config.toml
init_std_up = 0.0826
learning_rate = 0.0106
batch_tokens = 65536
dataset = "wikipedia_en"
Each number is 128 + 32 x the weight over its row's rms, rounded and kept within 0 to 255. Layers, rows and columns count from 0. Numbers have three digits each. The size before them is the row's rms in percent of the matrix's.

# layer 11 MLP up, 384x128, rms 0.0827, rows 49-120, columns 64-127
105:114148112128139138155143118134153116180147136147095130127126110124154064102120125130121124133075091085135151160154076121133109155133175116158174124117073035140097145151139112104121135097030116
106:189137127158095090140133140103122102101087115084169172095081147106106189102149177123130124132116108177107159148107106112138184118107085186106093161187148092123144075112198126151127142091147117
105:121122162151121136136123120137156134079159089109130089052133113163118112064103052053071150123076153106130126068189144099127083152168106178096137129111134123068110105105131138127123143121172119
095:058197081133141110115118162123098112103131147129092166088131144159129102124064149143101123108100060116090140134116114142167168160100089115138086151119109132166081137113152135169113140126132155
089:184079129150216123097124121119168120092072063191126111181125072169133093128193130105128095109118150117044114151119149160104101161156157144132166113098142092127217102131068089135091123151093148
106:173098070137072152194097109085117043157131132155098132150123162125129204107133124096105109103167141132112137105160119125141152131122117133159148065111086110055066092120143184079114087136164145
101:182142183082114129158138181075138067154141101170138132168152117109154112052134139151072150151112144063158128090143169167130155095110134153092167102148120176155134063124122119162131124100121202
098:136177132091213098121122157199160176156124070153105161131116184087148096143123181134150077149152146137114086105106121107085126161126138157131149112131145137102143121199131138124121114105064097
104:117158093153126139141191136131212152122126114147173153121153104162130106198114122106113132123135130164124117128165193142163123065143107142139155190136072120120153150180127132120109140215179075
097:142097172128135186163178135099215104153114102094106110134178105144122149125205111165091165101150075091119137133192067128103118098197138125094121151128131116112116100090119154166069136134123154
099:144122108157178181067113128146106143132141103066178101182122096105109132167162159150076175136125114125096152154110102168167041125072165140204166115109138105160090120136083131133152166105090152
097:199094163059101091128123139155130105189110053096103159171154099100190137111106099122129108096148108131106143162116064116105126156145105138116101136129153182132190112132167162155145120137112147
096:134146109109126127171097076163128094071130145109099132113185163104161052106108079173129125144144081050085120117128168094114077066116162189178153069116110120104121148175126119129079156113091110
096:103104154116157174170198148107135111120183126097067165063127084121125138128142113166124136136105154083141161082113079082159132128128137103192127162106132102147124157115141129107177153169168111
097:126155131156122103147136096124188153160129144122128114117126145162126139111140119117084128176108159174129111138165118126121122093129095121160167146129113090093112185159133119139145121214120110
096:125125143139134126158139116133132114124081163172133148162104178107189096093115133168162153113154096167159197112144093097126150139143106113153111100165113173059076157165121124097144140124095061
093:166177131129187126125067116081080160086159094123168168133147121116159151105098131092126097113116121171108149145111160198107145123135105137169095130135099155136072136088171086153130176101111107
092:165117171134126160121118175147134089064124099154098105104103081124119052149125142170178115105157157114085187157134057119128067127131100098127077099147107070144091086127116154161138094096191095
096:127167083114043164171122118098182164081112125120136176088130099107141149137114107115122116144115109095159144131041137070133114131134079130138143122154129093142148130203112139149099120082105164
093:100102135108157164110115158069142170097102071087101133102156127196177122075166086166118117155170156107152128121112107112154092103107153122095140192131106084131107083126085183155131140173145152
101:169129114077117148088185191182132121153134089074110137094180167111095123111097092129152077100132124120118176097103173104154075086168162200148127123158108132157130097111041179178117078078167123
108:095148091111149154170135109068106069143060118138139155076111189078109152102099118129165110124184113104097133101143131106079182124140149135122073143175107078107083187069179134143139111090130112
098:073150143114138131171108144116081201110051110111167170113096128099122112131163148132166130127139117114181197150089127145060092130222144043100135144146168084140109069106150147127154118099079114
102:176119131213111132198121078124085175051120128129052155132179106145114123123125116057139106102148165094113099103169141123164150158115158125147176075103073139092150122109137149120090068037099109
098:144169154119117137042145094126067100174119133087150089156126136098119140167083165151072093115107170136156099086133094159131145137111080103116175129130148060122128165147179136150166086150165122
097:116143113101114161125103123130106177149111142148084150116215118121178163122128066102114162131117132101208136114079111144189158113156120145130070103137153085084090091139111139131175174113071149
100:093080094098122093072072116072101118113095091081144090129098123122167128162175065144131103174163122122112159144109161104076167175119115090157073130151159092189138134095120089186171201181141150
099:109112122126123105072130101096144136123113078175149100159172129160084134161159181167126112109141068120134123113103098124126134073110146153134093097126080158169181135198109070087136135060141121
105:120171139079122147150105086154136122115105135140166075179163105139164136078133094149145154143120128166085096068111091125177176110121180082154128134095210084104124074073083119125134165120160145
095:130194137159157123163136137095088135137114129140114077107119156152109162156100112162001139144132111128144089148094123114128114188110138144148111115104128156084182148155176135093149137140136165
091:109121121102170144194093178134123117145134158109092178205152128148178159151130138106158126139085139033165114135102136150146121127115122067121113192188157141152156141165145165114176079157099144
111:106132083127133058089076118138111183174118152111188176128162117110129152093089123047141151113169066133161115100096134094133086180144122137171163184106163135155151142137120062103120092103173153
092:093166154107153121126106144111082149094169131070153089161154181095160182122090128097098186096141157081081115161144122144120140137175068167159074155170120118113095163120183120124114120124183152
097:113147117152122134137109115157157122138077099190156119139118101091155092160179136153108147106111135095067128153147157154154092186133146118144083105135155161088116163117101115136110161079139167
094:143119182145149130055123131121148117145133146059133144110182141104186166096132125134094093102154118154131091057124111082123142093145116131185175089094143107114063108177120147124083096059105130
098:138149161058138100143167161121126111099171096138119104146107132131130123118152126111090185092137104075107069161175088099164095134183072131189110166104064082140160132126133092085096123078047136
097:168152126127213131119098158169069094137094099156120140148209152101158128162155168117138195154112101197153080083175165118141104156122069163121129159163132183188110114137142126114185167126141114
090:160113150145091159102143078181135179189131116149107163160163189121135113049062078076126181114090154188107028150113125184093126144166107170145103148087170103139115135097132132152141115071140176
100:118116107130109126067112161114176091125122092153163166128088137154110136131145172150151076088150114122074129138122102144172087140182129202171162118165151145185148155125131088089190124054133109
097:112140071160146087126114061162124097123120104147095092107124157107120146142154195143154109139138133144163118132136070110160137123117043150117137163140101176155148094079164131124114145132128116
103:044161113127130136122120085086125124120107114095161143131131138066105100184120127140163146179161146122134193132104113164049118178102090147120117114195146103103143121122109125158129113201073154
099:130155111108090139145126119132138095142087117112090054130154113140156156166134154180113069102152120116159147160198139132152136094109111121121111176122087106139125140182118160194187111142102101
086:116097143191095106132104105177151155123128126150070133058172208142100141145183091146085145120104165105158152103094137128099153124098151120169111130167138141122117119130129059114140079083052162
101:121096125150118066098072196149114186100072181170133123057180090130090094112155143187123201088120186147143143126111145119164108110084162149125127095154120136103111154113118121159136140141129194
105:178136106136167135134157153120168106073152150119090135143156099101193060132215155117138140149160133111149122121124097169098114115180106135182053168101148118147146158101139126073136205174124138
103:171080172165107177149081113074141125175094101113135076123156106184158105136147151158127064074187136120107102122068099142111109158096087135137048153144081140175143087157109160153142155151091111
096:161128146128091094089134156137072097105105117101213115100124162153091142116132122157184224113072142133138127175093067085110119108096102125158124150117167135160090156159103135166148118094162146
106:102180181098105138179143111114156071133144056073113181124089128153090111105082066143113130137052092167176129134099114148151088075067128162173160140157097127141130100172080160143111124094125147
106:110108112171153124122123089150171149165161112138166138166116109108090145124120095198211144153161109168169122120138111141155132176122050164145125146148159120136082095119125122131142119124147084
094:115142177090108109120164124148084033121132168170137062119174147162153104081092120074121110159124150116167132155110182185120136130148178120142096128099137105101166105111095134089125112093067072
095:142106127121179155114141136114110116150100144134170130169139149141156154145151159077056143099103074030159138127206107065140195103102119115132097108125141100122104122122090155147156131119150115
100:068125112091121109144082123116136199150106131083116161148102125130156135121098145147109105130173155138071123049134196155194127133116076141134120155166109163101164191095120162135147071136130166
111:066129127142087128178071142086099134115170065129102120157137153092165144134099146124092107103117100089126195098157130126092171136167182093187125145080073177115114141138084081098105127106176101
103:100124099182128091109125208180081175123103122113091139166111130122135134083133122176151083117093132115136134047101105118119098103076092145065157124052112158134153126161105151100104095165095082
101:117103141094127155125078112130079094127129091101147123127162151171175156152078131164144161144121165081085109125111156147121116117177134123138130167128184157192140153144144134187177138144130129
104:098127108162150101091127194107171119058108144135166117156125121123105196152130177133058128136090174064107090102124132114086167110108134115139135133103102120151145178154173136166136167123081124
097:136085153159101111142168145131154127075127088100102133123161122084151155062108134107101155133124114157125155120079135125198087125168125123113139125102102149116113054112031095129154122120091129
099:084083055142148091117145085071115092115101085097138191201117153137136200107148101136156066111097142130125140147090138202088098130124128165133147115121146142169110136145107074129143106116172106
104:125111137157158122115133198130157137142103166131093082152146078149104157129141073086046142108044158174102129147115096095089112132160140107144131101142141155137135140085149165193147123084111197
099:152093121189128108133186167146077190112173098099142158173137121140104124070110159081099103125147118122127098131165170165126128160123119078183122141122159132126095064128193106128109120172113113
101:098087089118094125109096102117081135156112155078087113122175158118095125145150138148145156088080017077178117085078093074159116088109103141107124118115154148145173118134112092173162118194121116
100:082098171112153119138107095057127084117121106148138150162097130098116092114144134150051114151134162175102149094124170089097130078130133135206125119101152088160093096130110142133045132075124157
094:135084098117118090101085113132119134166176114170120096198086089139149149152189076134118148126211183137171176140109135139167140133107157079139147103087144147132134074106106150149139134121105088
097:104208098129144093097149127145126139108109104126153128098063198131155132120112163126086137075160074143133126096131181062089104114144143165082113089104040152106140149124146104169130124164127128
102:159081141118091138144093091151078125165130181123102143175176170167112114162104138160170188136073191073141153151170097113167108068167181114112127098133178140123094165119160143151101071133086129
101:095152203185109130108125126111096145116084092044122138199111075108114183157147147115148147178107102100070138124097109086148054112145144164095124107133132160175145154128114091135130118134108175
099:119146112126115106128114114069100105218131085117153095130104155062087109064112128116128143148156114126085144126145167101123131166103157139078116133112148127137100111091141061130119136139192082
090:081135155105126143071116111134142169101149113097125127134146145117157101159066101109152118141097210133175208153109142101067138120127097168096089090131108154137162101186113160163183108100188093
106:151146171136089106096133130083145156161107072121121160121103164139133132077167129101188157072144117107099136173128127102135163158181194160194205111119103165139103117136142136139190163116173136
102:108140146141124101113133146085158134097146082163164111168159134125083087122163129121123144101101187194106152113119163127177126104144161112127157138146134136116138161186097141134079119129077163
110:150143109101119133103106164145175144162132109102105143166176139079078174107171088136127178137136085174183146164137091129137090108164133092186169111074112166113139098070118172101099185167108101
096:165120105128141086190113035112110182088127103111163096142127187071142126203130134170101150110200109119117094124115197148201092112075160115117170120138123152144156173140133153109108111135063131
# layer 11 MLP down (transposed), 384x128, rms 0.0828, rows 49-119, columns 64-127
097:137122187164144100110116137120095113111145179147071091130199146132149077160136143123090143137092103156115091125065122094155107123125154122149126136127113169123123154117063093209123118141163072
108:134149129209130140118097159113107148122148142163120149171099116149183091131152089090135143163080110197151166171100136084100121097101115154061137066189163166111155107098141127086103131086130129
105:137133104071176111157143141120137194112151131104069137108132187165083133167164138097160181217073168111129174158144113104217113171114116161150107073122122126106143163117144160155084119154131136
101:156113161084159073088154114105145159119085080097137061141172116125069147169137152165068201032096151140143105084166124100121078121142184102125110137057198130154166113138160127116134115151126096
098:097123141139111038117162165084110170158140105128097114185076143150149131150139146120163117122116172036101127168106089128161168152121117071127173179142187127096118122133092108113107134088109143
108:120114118149153099101127124116123124108099116128126128095149197190108154047059125091144109079199155117122154151141145167099173163081136147137138186091162092084117105114135144114166121180080149
100:133140120137048101132131090035099106129183159083161154135150106190098109121106172107112180096101123117173185120160109139112154203088135158124144097170190163106107128117153116155104128151108141
096:172103104182104194119158088110088105129101136099092136121128126168096137062196158150114161114154032087139129145103040140140149129109083096146154157100182146138119178130135121143134121179132086
094:068116123128102065162122096118122134098114145201098132143108098133053133141139149107108150118110115151153168084151119134153125117176112091159133116075136062144119124065172135110146112167103086
095:112092097123145242118115093104148145135121133128205172081122068063141154076085152143121094109135139057097131154105113121101116116168094065124100128113128119153098053178121190108106044112146129
103:131137078111065156116161098149121171120136117078137165052139141122176131073122122132096116079109111147122107176086112088098148158105086187140146120124109118105171061076109133080137146139146157
098:089132050112088123157143118108173136147148195118106143150109117116168153138161121113111187186153065155150115133116176090080129161174134136104120112129112157159066150140123135114112165156075137
096:120164066099105112117170140230085127112149087104144150203142145080108112143114119101115180129141118107110173151115116166129156102120184099098106102173135104146116105104129095136148137128052131
095:158169170140120223164140128117138098114102130123176092114091081129092150075108154104145149154088144142118183129135142077077121097152134140059127107135123190140183109143091077124094168085147163
102:148100092109138110088182126088146149129148163106125163132133142144195096149129136108133109163133100080136177100125151159086137189136145161101132131078127097090120167175169177078080089121126123
102:171107149112099113171142094158157156116166124128138119075132117119173097128107128012085106151099106185083141180091147111126161116078122169132096193145184161118130045111107138067141119152150171
092:083104125123076086136089139076170182129179107115124081097111236129095141131135114028184111132090125122153160112124150130116142092181080143148173130143158108089112156101131130095087125118156112
096:132207166127116128133171076130172184142144140161096075144138119137130099176140174146115065211101180101144139117141117154128103084152170137135137103052138106125177080137134094144117148163110164
103:077086153156129140129125082121120126093130152098115198112095141125099203118088183100161132177144097030149073106047131092144122180144134137159125092099165111091105077084092123123081150119152091
102:109126199158134120186157153133135099178090117108120108164150132158237146144125099136087118169089203163122167155110151111153100147132171124133108150107142124125138126176109131093174146112088163
102:117194119112127195159157160157150191135105129159122131117152131085136114112138165120118127132183107185152148126151140105123129126120164117151112078098104151120134130155165170138223075067109135
101:144197119084137162122064120158111119158121074150100120097056154067157197114128120136173123120105154124060114109096154167093103149080145138135159146117134093140086089100144134111132092088099105
097:179099111163090091128152152164156130174119048093151129179087151161110091117070095129164110164162136143134143156134152100112181200167179081171041078125148165164159197105162149166105161115098176
102:146095152052104173115153065121120159133176180116138185139119080092130127121160130127125106105125101069085098142113118083133120110063109059102137073125108112179126071075107146115126114118151178
094:131154171098114146094116167164126182137134173104097085106117125158151135112091102139152106151073115151093127164122117129119101137137089161172169116172123109119167122093173127120112142171090110
103:162131082105109141092080157102116130110152101119164104144155159102096117158107137142112151146109055202183147128108130190098073113103132165087078187037203108141126136107123086105144085122153128
100:133132150120095126134111136081117142101135127148131134128145129156080131127106162121069171100128093092155198175124130119117132169101106120097128189151179104148113083059129065058098191192132102
094:137138193161108113080116125172111073096092107077150106106104132131009142171087106067139089026137063131172173108121105160106105075145116141099091142145128137131174139127146087157110115132064145
101:133105215167123101086132145096094109136139138164095152132089090171081113096097117103147152142134111122112135116070156103134113165120139154133077106146121175094093158138118121103070131153138135
090:103095052088103176111058107119156124101123142102158155095160101147161135083117143063227132096150092133123134106138130145090182122171102099169150111104149100151072163093083101131120108105135093
094:062141141177128152056208135111133139149155127134193153126168123122081115154137145130153124094160160155139107140162093135120171111103197154161134122108096120095163156091226119104175123108096131
102:097128125142120157119121122082103152085098112163112162132161085090204146127147158147138146131120130134112113199136108137131132109098186098088140152114186146110078129068125098163101083162169132
085:144085150134094112123152111152133156145085147161150130151096099142152178148129179123162100054166124125156190145118078141137192139152110123128135115189177085152076173181084104167137160145123094
094:135139162119137154085116124063068107094182146133120187128085133182185094128130139068126196179128155141100132127133130081118138139113150135152144150069078157123132116094129156092115111087136061
097:119145126109105000143092088128121178077190122122158121151116129099153118111135162103184121131177096151134159083173170140115108076160130109107120154110119104091048105095185124153175177100129141
094:157145213110184117122101112111161170166132089123130112097141150124167103117115138117120095188151117191110179147091096101127142130106086157145077082087174121169161124109093180079154157115130117
095:106143073146113066106159147079166091132146163070141158123105077145079194110132106130128107157135128094113181125061090118114143107190041081129194132159112125109101158144156095117120121156106159
085:133145097103067167178150126048103081193162115191115154090138154084208118086160178109149168080128100124153164075180138146162103093114125161127132198076109102133114136098138102128081084144159117
104:114133124100091158170137165127109131183094183150085157103118119171201108119089159101135106152119153195114117123096143142187153135145082174045140086119115131109101125163125055105197115099169145
094:182134117072116173147166058142145141139065187132128104155151117138191163121160122164109109107192069139101085122105139113091119149104146124138115135118190137148173177118174138108209141194135152
106:109149135077203093173125145123150094169152139128155143112133098121111132142150126140151221125166097119148087149090172167097178081087148152158122171135140143134122126131170161109097120169106163
108:123140140104146153120109185129154124097133148178129102140101143200086164102143154155059109123118155127058133158136094108142118189126123142167087166150153130122138193118168073138140130072071128
107:156165097083154105163162130094109137099113047110140153174152098143165139104074150121116091113119141125111148179100109123144152151143102157185093028147167108151154127044061211135160120154129138
096:136132120175111074062115091111187140130144165167114100173076155192057154123158141140148147119152130173124089136084115097104196156167098172160164128092097162124162125136101172088159091118141134
107:157113142137140026132173154131112103111173153122111108142103154137054194161146140088121141124094086110074118101118164117140136204131139140153082132156207132130116149159137156143122114168085109
095:097107149127132227079193097140081148116118105145145182115153111117189130145099177146150138105081125083138123119191133095125143173093158139133139107099171110133054147147166095113103124126118172
095:135119161211139158118173102168147100157155155115075168094187169122162178150131146083162158200118128192143184084084084062137149163159142117151131142072163165132109129132131117111184094100124125
106:188141141109145186156113107157120114141150137058198142111120152141181179148140124152117082124088104084180131091085118154164085078081234125138144092145093105113177133079110158054110091087106152
106:187138108099175154114133114138108142104132109207075143165120132178082153145175109129137161098120102078092120113108146078050138181111103082125140150155047168172114187124111071106102112152136102
097:107117137114146038166077123136112142149147106123104148197140123171173130105073083139113156170116141086156147140100088132099119107093080087166108087105131122120132059172139120134116133142116135
099:169139138183171159184120124147136089141060138135157159118146127168251196132154120122111155134119073065118106157125099195136132134132095123171127199128137114165119121196074178168155117103138120
101:090140146142106079138139168045084117152129126124149077092157173113063169124142126150122133119108184123106105133166142058187086106117131133184113109101147157120116099120190156143171145137169126
119:128106118170125223194139153081123130090137106146120157150152149197083115125120138127132142063113080162122099144110103131157171126175169094138165111104129106131144232144139149182144139140073152
110:189102104124167113112117090140117106150161093138103168151144189191071155164079160103124120145144134184165166178143101100135093052132151100149103115098190108124106101139106154098129179165183152
110:135151103164088110107137154087046076127082125147117110165110157148139110104133151136118116137149143116160100177112206092101092170146140133176123168170095141136134103103132113153080137114125140
101:095124170127174075159106111082122140109159141109069127172138127099131124127208130167210099057107151133136069125064083168138117058139101133131114111133077126043165070076100111079105198112123104
099:139105150171103151117063111217159122187143104180137164092092120116143155112192170114073123083136195145071125116132088148100116091096149174104105156120136107135114084130160151146106093061124142
099:194092086142143083136145124131093151124151114142148153127145169090122161125128114074107159133165138082115147144127138102102150206077180185132141088079140104128108101157109102161141154101164116
100:142112134117167163154083116148075145104133095086127137158148062146126097140181153095141079073116119105083181122143092150138115145152080138164117234207132143169143125121064176146079124145130145
102:135146116096138182102069142116077121116102111176150111106092115147093096116158138130152050135139149064110173110146195156064128070029088108158112126132126106133113145179139108179124122104131145
097:139148177148131104145127139108132147183108076124131085080137111161173083117128139150111135192176148235122104086119141172142118118182160131125100125129145116095178151153082165142178141157136128
100:154083127114080154184162142125131040145183156114160191132123079114170121134138137107099182092112143131099167104131113154144101128087150096087160135140155182095126175134187124048107089142151142
101:159171200163088042174129104113105052194107093153119171099071108121181131182130137125095139101163122115156117114153139131117155129155139089097122069157090100080172144087115146114120156143156155
100:090171090132108093111145131136106132109067128091192087161149106177207129119087107086146145159154146217135128073155176099125164121117103140127096040111078099157115076165121120178105143112139163
102:072105147173143071140150091185169098090140149113132148092099093109113168058152117071125074120104146166115100159165139147112119148103150126162059138075111043137138141108204055104145154132089155
098:105182117173187182152125160105131151083076119147129106205113130122143181161090158171086171111098120135085118131093133143147100170164122163125150100128183109144140123134176098109193160158148124
096:140125144164056198078083134089105139094083134119125135093159097066120124142149098152175078066152205174115123151113173159094096168171106124129141091130182113177127135116102091159045102102100093
091:107141134091138090094130168143135129102125084124149096137123112115069136123146102176116107116105057105131144108106112150130146142136131092206180020139128133076097153113156094084094111185125115
107:124160112110117145078141167146193107144070170105123132199082103190110141069122111079120129180112121113122101062088094155177133141180173117185151151133122094116136108082085144079131089095151144
098:110120103113075116088056127111166143126110092125120143187158163137068125155134144136168143159075134108076143130138117135168118082132241109153144126060077123117154102125154163140058125097097101
108:093146114075097126138112128135176105153129078113137147088147082126130076127175179163180137158111162101146164112137138157138135113182082168178148153075165141099150155109184110145181151130178172
# layer 11 MLP gate, 384x128, rms 0.0826, rows 50-120, columns 64-127
104:139138128127091209173126129109137177118153105106147172146144092094098142094136117139129131122129089057139186073119128124191093092107164128092125173118111141115180091130147080108054169131067097
101:106149110151141111090104079128192091172112139114123149158166072079095139161113123122124167188109139181146072123108117134097078090132136153179108107145181136107106133111128129154123134114143143
103:139159131138045125129141116156123119156139155131179153059090039137129143133178130127140111134107134111101088179106121082081180120138139146146201114153092149163114163117128155162152127055149173
099:123197077108113123162118142097122111204107157085104129073110124091115123143048158168134070143111132172159164130067111111072144144142112085144104097146153148097071125146118114108147172117131165
101:225107124144142170136109142092157153124148078129134167144079127111129144135128163128126049166143172123116149114173125165132122157146128084139108098102160154078087074187122119142140158159086112
104:120079132174123216151211169091099118149148104126122162079166100116135117149174149165095114146111144087090122148100158098114070123102153126121146143089111107113069104141102123164112109155134177
094:073102086141113170115141127118090122044121083140124164149108203158131158077152131154137072142164126120121118163105091125134153112132171133156078123079127031125081124135109121169162171113130115
099:169128094105138103189193081112204157121083109110158162142179101091121164149158113123162179131109161128063140110107124121186087105173127156116133135184145139138121194178100182126092168150139126
098:151123118104124073152103148148120111157103042059227162095182081117146164123103129135147116132116142171113129113105137108136139151110222096143183131142088110143144107092146113085154131139176178
108:137178095124110154133161099148196142103152093126050157103151162102135118069131131113154093163157177132080156178184091146161159131129089120104170108147148064072134156110064137130142178149154181
095:106191124150089158028081157147155167133124085156148163089126116183149135172147167132130111095081091092122119162084172133148128119120113131102105151103113166122136088085161127065088108149126111
091:084149061127121131118152159157215178184157107145161140144102107116085153163129129130108105175145126127187143167126124161141130121119106144108121117133115162125118142105135109165189113118135166
096:088165148184114143153096092117104121208154124171142138092141175096090168089103139091145131112070107090081197111077149175134106108159124075081151115123172165100171120149143084093162152089087153
097:087094114132199136172170101155180145097114106143127153097134111101104099166167127133155161118147127130105093129178077199105123124139071139130099157188090145138120135134167158123146126091116048
095:127101093096058157127081145095121168137095138142122104171136096131154137117151198143121090140177123169106175073100171174155185151132143157087139122167154145101093149115191143128107093138100117
101:123132114181069153091089112066106139154143139170198119148116181104085192105098135124100125138120060070091135087028144175162104097180154115133121106109127139142110171116178109113122097145137175
093:138151146115145143126147110137123143151067082150121118189160138161122123107165083127105154112157157090130102149081118109170088117084130088149137087157123122103173133055111105045179144093174150
101:098148129096145140089153133121147120136122107126156127117130158167144065070144144128208139133088145153179116099124105121154150121095038146166156156132110151149139130203073075162108101101074157
099:134128146119156134071125108084124150088076097193122108117134095130084110163089098092116168077143106115120160116112103164123139127114135134089098064073166147115134171170133085158136144125062101
100:117190133169147140115102128117165145042108115159149113108122104085142091215169150135085170107080127095080153158152067158142152189117113111115182101114099063112160134115142063078121208146122126
106:146135118120144133145113139145147180113142150109203074233159131195098141122171090152143146147106094145119021144145167131117099091100159175091157122137149068155128150103175117159120144142122117
100:086175059124125119148149103190099091118057085118115091096123079140120103119169126133091116118158183112146132130139088105164107074164137140119116126162133182117099177150085102144111091171125097
099:115141093098125127117066088166119123069184115144140101140102184131147117105097147120082156136165156113074153182148174114161095135095136144139061140090163078183145160171201146143211121131091126
109:122107188132111111119097156152132126128087107125098156080102105144105167077119135118144151107135056125174113212134135101100154158136123224153201176159132085123130105094127127135087137173093174
099:117119182050086137149114182143094109094165107139139101159145140040147134129093116160073159117162144101140218142197108194136087081087090145143162138124163118154144051139129153139117119162126111
096:143144141092109111076148169043129111120131134141118126148104147105212104150146148198075171152163077133079070134088167153142161181166126084086082174099134129106089133159126084129125139142099145
098:131161092129092150086118092107145152140102144184185117089136080158120157125161144117124148095092068122178121090145126195136166057158144179164112140120119108124129152114101094114140136096162148
098:112151122131111156132123129098141060136145132098204215166146078129067099168103170116121162121129133111052108169132138116102176152155183153146135106143148085132096085127132148121086138061141165
091:114185117139108106073141104072115157061111157174127130120116136072093092096100190127103186114173101116157158092114132140098107134146060136155109066094095069154061146103140111092159085102128126
098:150124063174096140114124155143150086120158094136117147098113107172131212119180136183121075069078200124062134122086097131119083146126132165157121124120116144139190172138102055166111157188160106
103:115187100109177121128122099094149086145135157150112102119103131139124139132113142141119140158142076136128108152107143087155130180094086114141083199126137074129084077078063113109124139160165134
093:078150156078114143130136182150180088077144082118098141109095124069101123059108143133177152087153152121175134150136172098119140111164125119124147179135139104156105067075091124096148124188102117
093:133090043107128146113121101207113135170131099165090087121102158140145148121147127124100175114106129061128094114133076112130127126121110130129093099074092135103125177140128101079132096160094125
097:110130167140168126066091160117170135165126153089173078104122158153136143105079153120119114115140160133114123057085141150135172073118109098159149118095094155111071159186113142102099157138177147
091:172118151099099139108095144143094140138153102106118119092112106120137080168091123098093118098092120039168158172102130118107141155101118147125150122158073087100184114116091119116211119127185116
103:137129089138121136142104146105172165130187125124151151049104103126100168123146150084115151136124143114177177166088117111144077119105029120119154099138121084162097123156175114109138135162153175
100:149123096144169145162104157132132127072133148121155068115103110141096158158202108158134089144137083127158199076126168107171128120129137137124142086163121151079158130102105129127127104167090114
100:129143124125154100066129105115118119067080099151124166154141083170194134153181133150094189126124160142151077131136149183134132097112110128125171138143151140094123122104109126114124087148144137
101:093148081142118138140069129101112057162096129094176095160127122130190129090148138163108154157105174108183115098139080131128075090157083094136146109160164151126125124093168073115099123181127140
101:167146126095082120159165127108126127077099091127133151180056077153166173147201155154087095119116168098165095143159082150171102117099134154126109149142173137133162116130172148129090125098084113
096:111118128114107161140176181099163121121059107094049113152111148157120094107153114065106084095182115134075124142077076170160113143140118120138142130114161091123104081140123163179140070119089119
097:109094160177086188053185147190150118126182133147159064123090134116149130128170129091154155155117097151127077078141134124135094073184168104101138121084152115128091111158175046148122095133148077
099:152132155125124112071179138139138107168141126129079131129117122138102170118099141108154142174078121095158069100115122132182062092144119100182107101102155125158124167203179128139140148148152163
093:112072107064137151085115157123072177128104190093139104133147081082135104153123183151039100133117122086067157139064159100126087099081126120092102174140146111170187147177116144110182151095112144
105:153152116076134117117145118125160129116181156119146158094144073079152144177075090128126156142112122139112128184093186123187090122054133115129148123124201097119113114113106108130098115135146217
097:138125137159099121167104111112114105099134105134143163145207150124071071107115123108118083200158149103191161132095129161160100086118130108131112164153119085115137147191126091141089112152167135
102:103145125132176165193151167055170109160086101128105162143121159132142146065032169078169078150105136112144176170119069044104159118136125122117139145133137115111112117159157134128123134122071128
110:150148106104180127154132146138132154130149103109198100152176128067117134129150089106076159170078145144111133123139147151203132114105121141152115194116177018082099128122115140123178095145089128
097:102113132120158129072082108067164179134163169116105104142082155203104178091080110139076132078150092114101159125094163166067137147144178119198148125061152134141160162147101060121091155049174106
098:182104126138117109153135139123075075137104196165094171150033038144148141146128087137113092141162155161157122159117115157142088088181121128055143109120120150120101099137107155117131133158085072
093:128127116094073161174112159134052118133086124158131110104181117152099154163149144151140088128111125139108165121120091095125145071141130197128102111139208112128157105093128093165126133151152143
100:118136131107131145131161046137112147177096129155108227124079124135051054174100146179147129131135096095151142105138094125142150102136119154129126172134184076114153135120133136126219082135062117
103:104141135128079120130178137118136142194152138068133117080145162105130166152138131094087092171112138156136096188200097136121124196214150111104074121148142105135118168123115124087153162100134180
106:187125094106133162129143187172154132115129140095075114144176102166093159142143136104141186067134056130102139148081146162160142123128127113125077144217150146119128176101160075117112108154083135
106:115114091046156103140138124109128148107137161088133075101178093161168170105160244136053152102158074130127103159128149104155179125085143117130088227141135140185200138126152122114126165104082111
101:155156158148126136159093171138115115155169064088091159111147183058137106108146163152095170114204137111128100165082113098200143155176138153139137134106171104064146115104128108129142175100120113
094:161169129133175134134099096119168125109112171182128106133112117133124046142164073119118175151164158074133163101086145109118102088109158154129115129146126193148113098168104141123117130119077150
103:124106115006130115142174064152139168117109105168147157159125120140088153106192169117195144142169181111115130118133168092120119100072146170095129138123113119131087161106109130175149124157123120
094:132174095000133138160131097133111138162164105154104118105141089145096120123131116152095118128112150150148125033134141125121110076124061152105120179181149098110081133117153132141145060157167118
106:126115142122100132154122139129155151072127088141120156096107132083115145111109134189136095182068140113117124120119150164078087143157137152129109140148097158063097154168126145093090137195106137
098:192165204133101104108154142121136092118116132134213140129112052087134161140148143132190127157113102161145099167139153121134070082144167169129122097159141074130078138141144060143129097092116103
094:133120111135159165101120143139172155111140111138096143130220079118163166141130133108126110139087146145016112131117110165145153136173151172148157169173100062142091141145122134099144093165133096
094:095148114086115116142103171173150088141085144119071146126156186111141147114111132058112138164149109122116096130149138113140127096062124112160119144114139092148085123047112107075134142136073124
103:124166122084134148167103077150140072107124124057129104104120107077164165112161148107079134121086130176081078179142165168135100148166035117126121151133157153180140099185124170064085125152121099
103:157152135079160160176135137104137171155125171183158116081128174158100111125106107157090207134107119102147108047150081101145126146104131174141169153138114159122140114144127103139081169056116117
111:083125086133091181125202148077111061189114140144136127134119153147165152145074187104124090124129155138120087145176099136098116127146083139116142175105073089153110116143148143102183161130187152
096:156137118190062088140101128078109139152144149030147203172174129148094091094055140113138107128157149160078131108122104128095063109083117184120162114118134137154124088143125090121072144097122181
105:186086100130154150159126100124097166132146150161134203157089074141073155128098144156107143138172124137114139104129160119106092131072081132126106128176115112095119122164157147088075072199114148
102:122133140112051147135155175153113116128097175160099165108134103165154138074102108140129157131130131121143122132051137139152180086145103105143110127144109180141073118152096083104128137096102171
111:217072080172162162116170142091084124171094098170115157115120118129091175158167174146087092112064125130128114103148102098073079100115133197124117119099128131136153131123142071134089075172143156
098:103128158176137169152142148159141120118171146143110152109100079091148077070171124109092132174158113126110146125137106114099141151111182204107139143067110179069162115091128156174098021134087133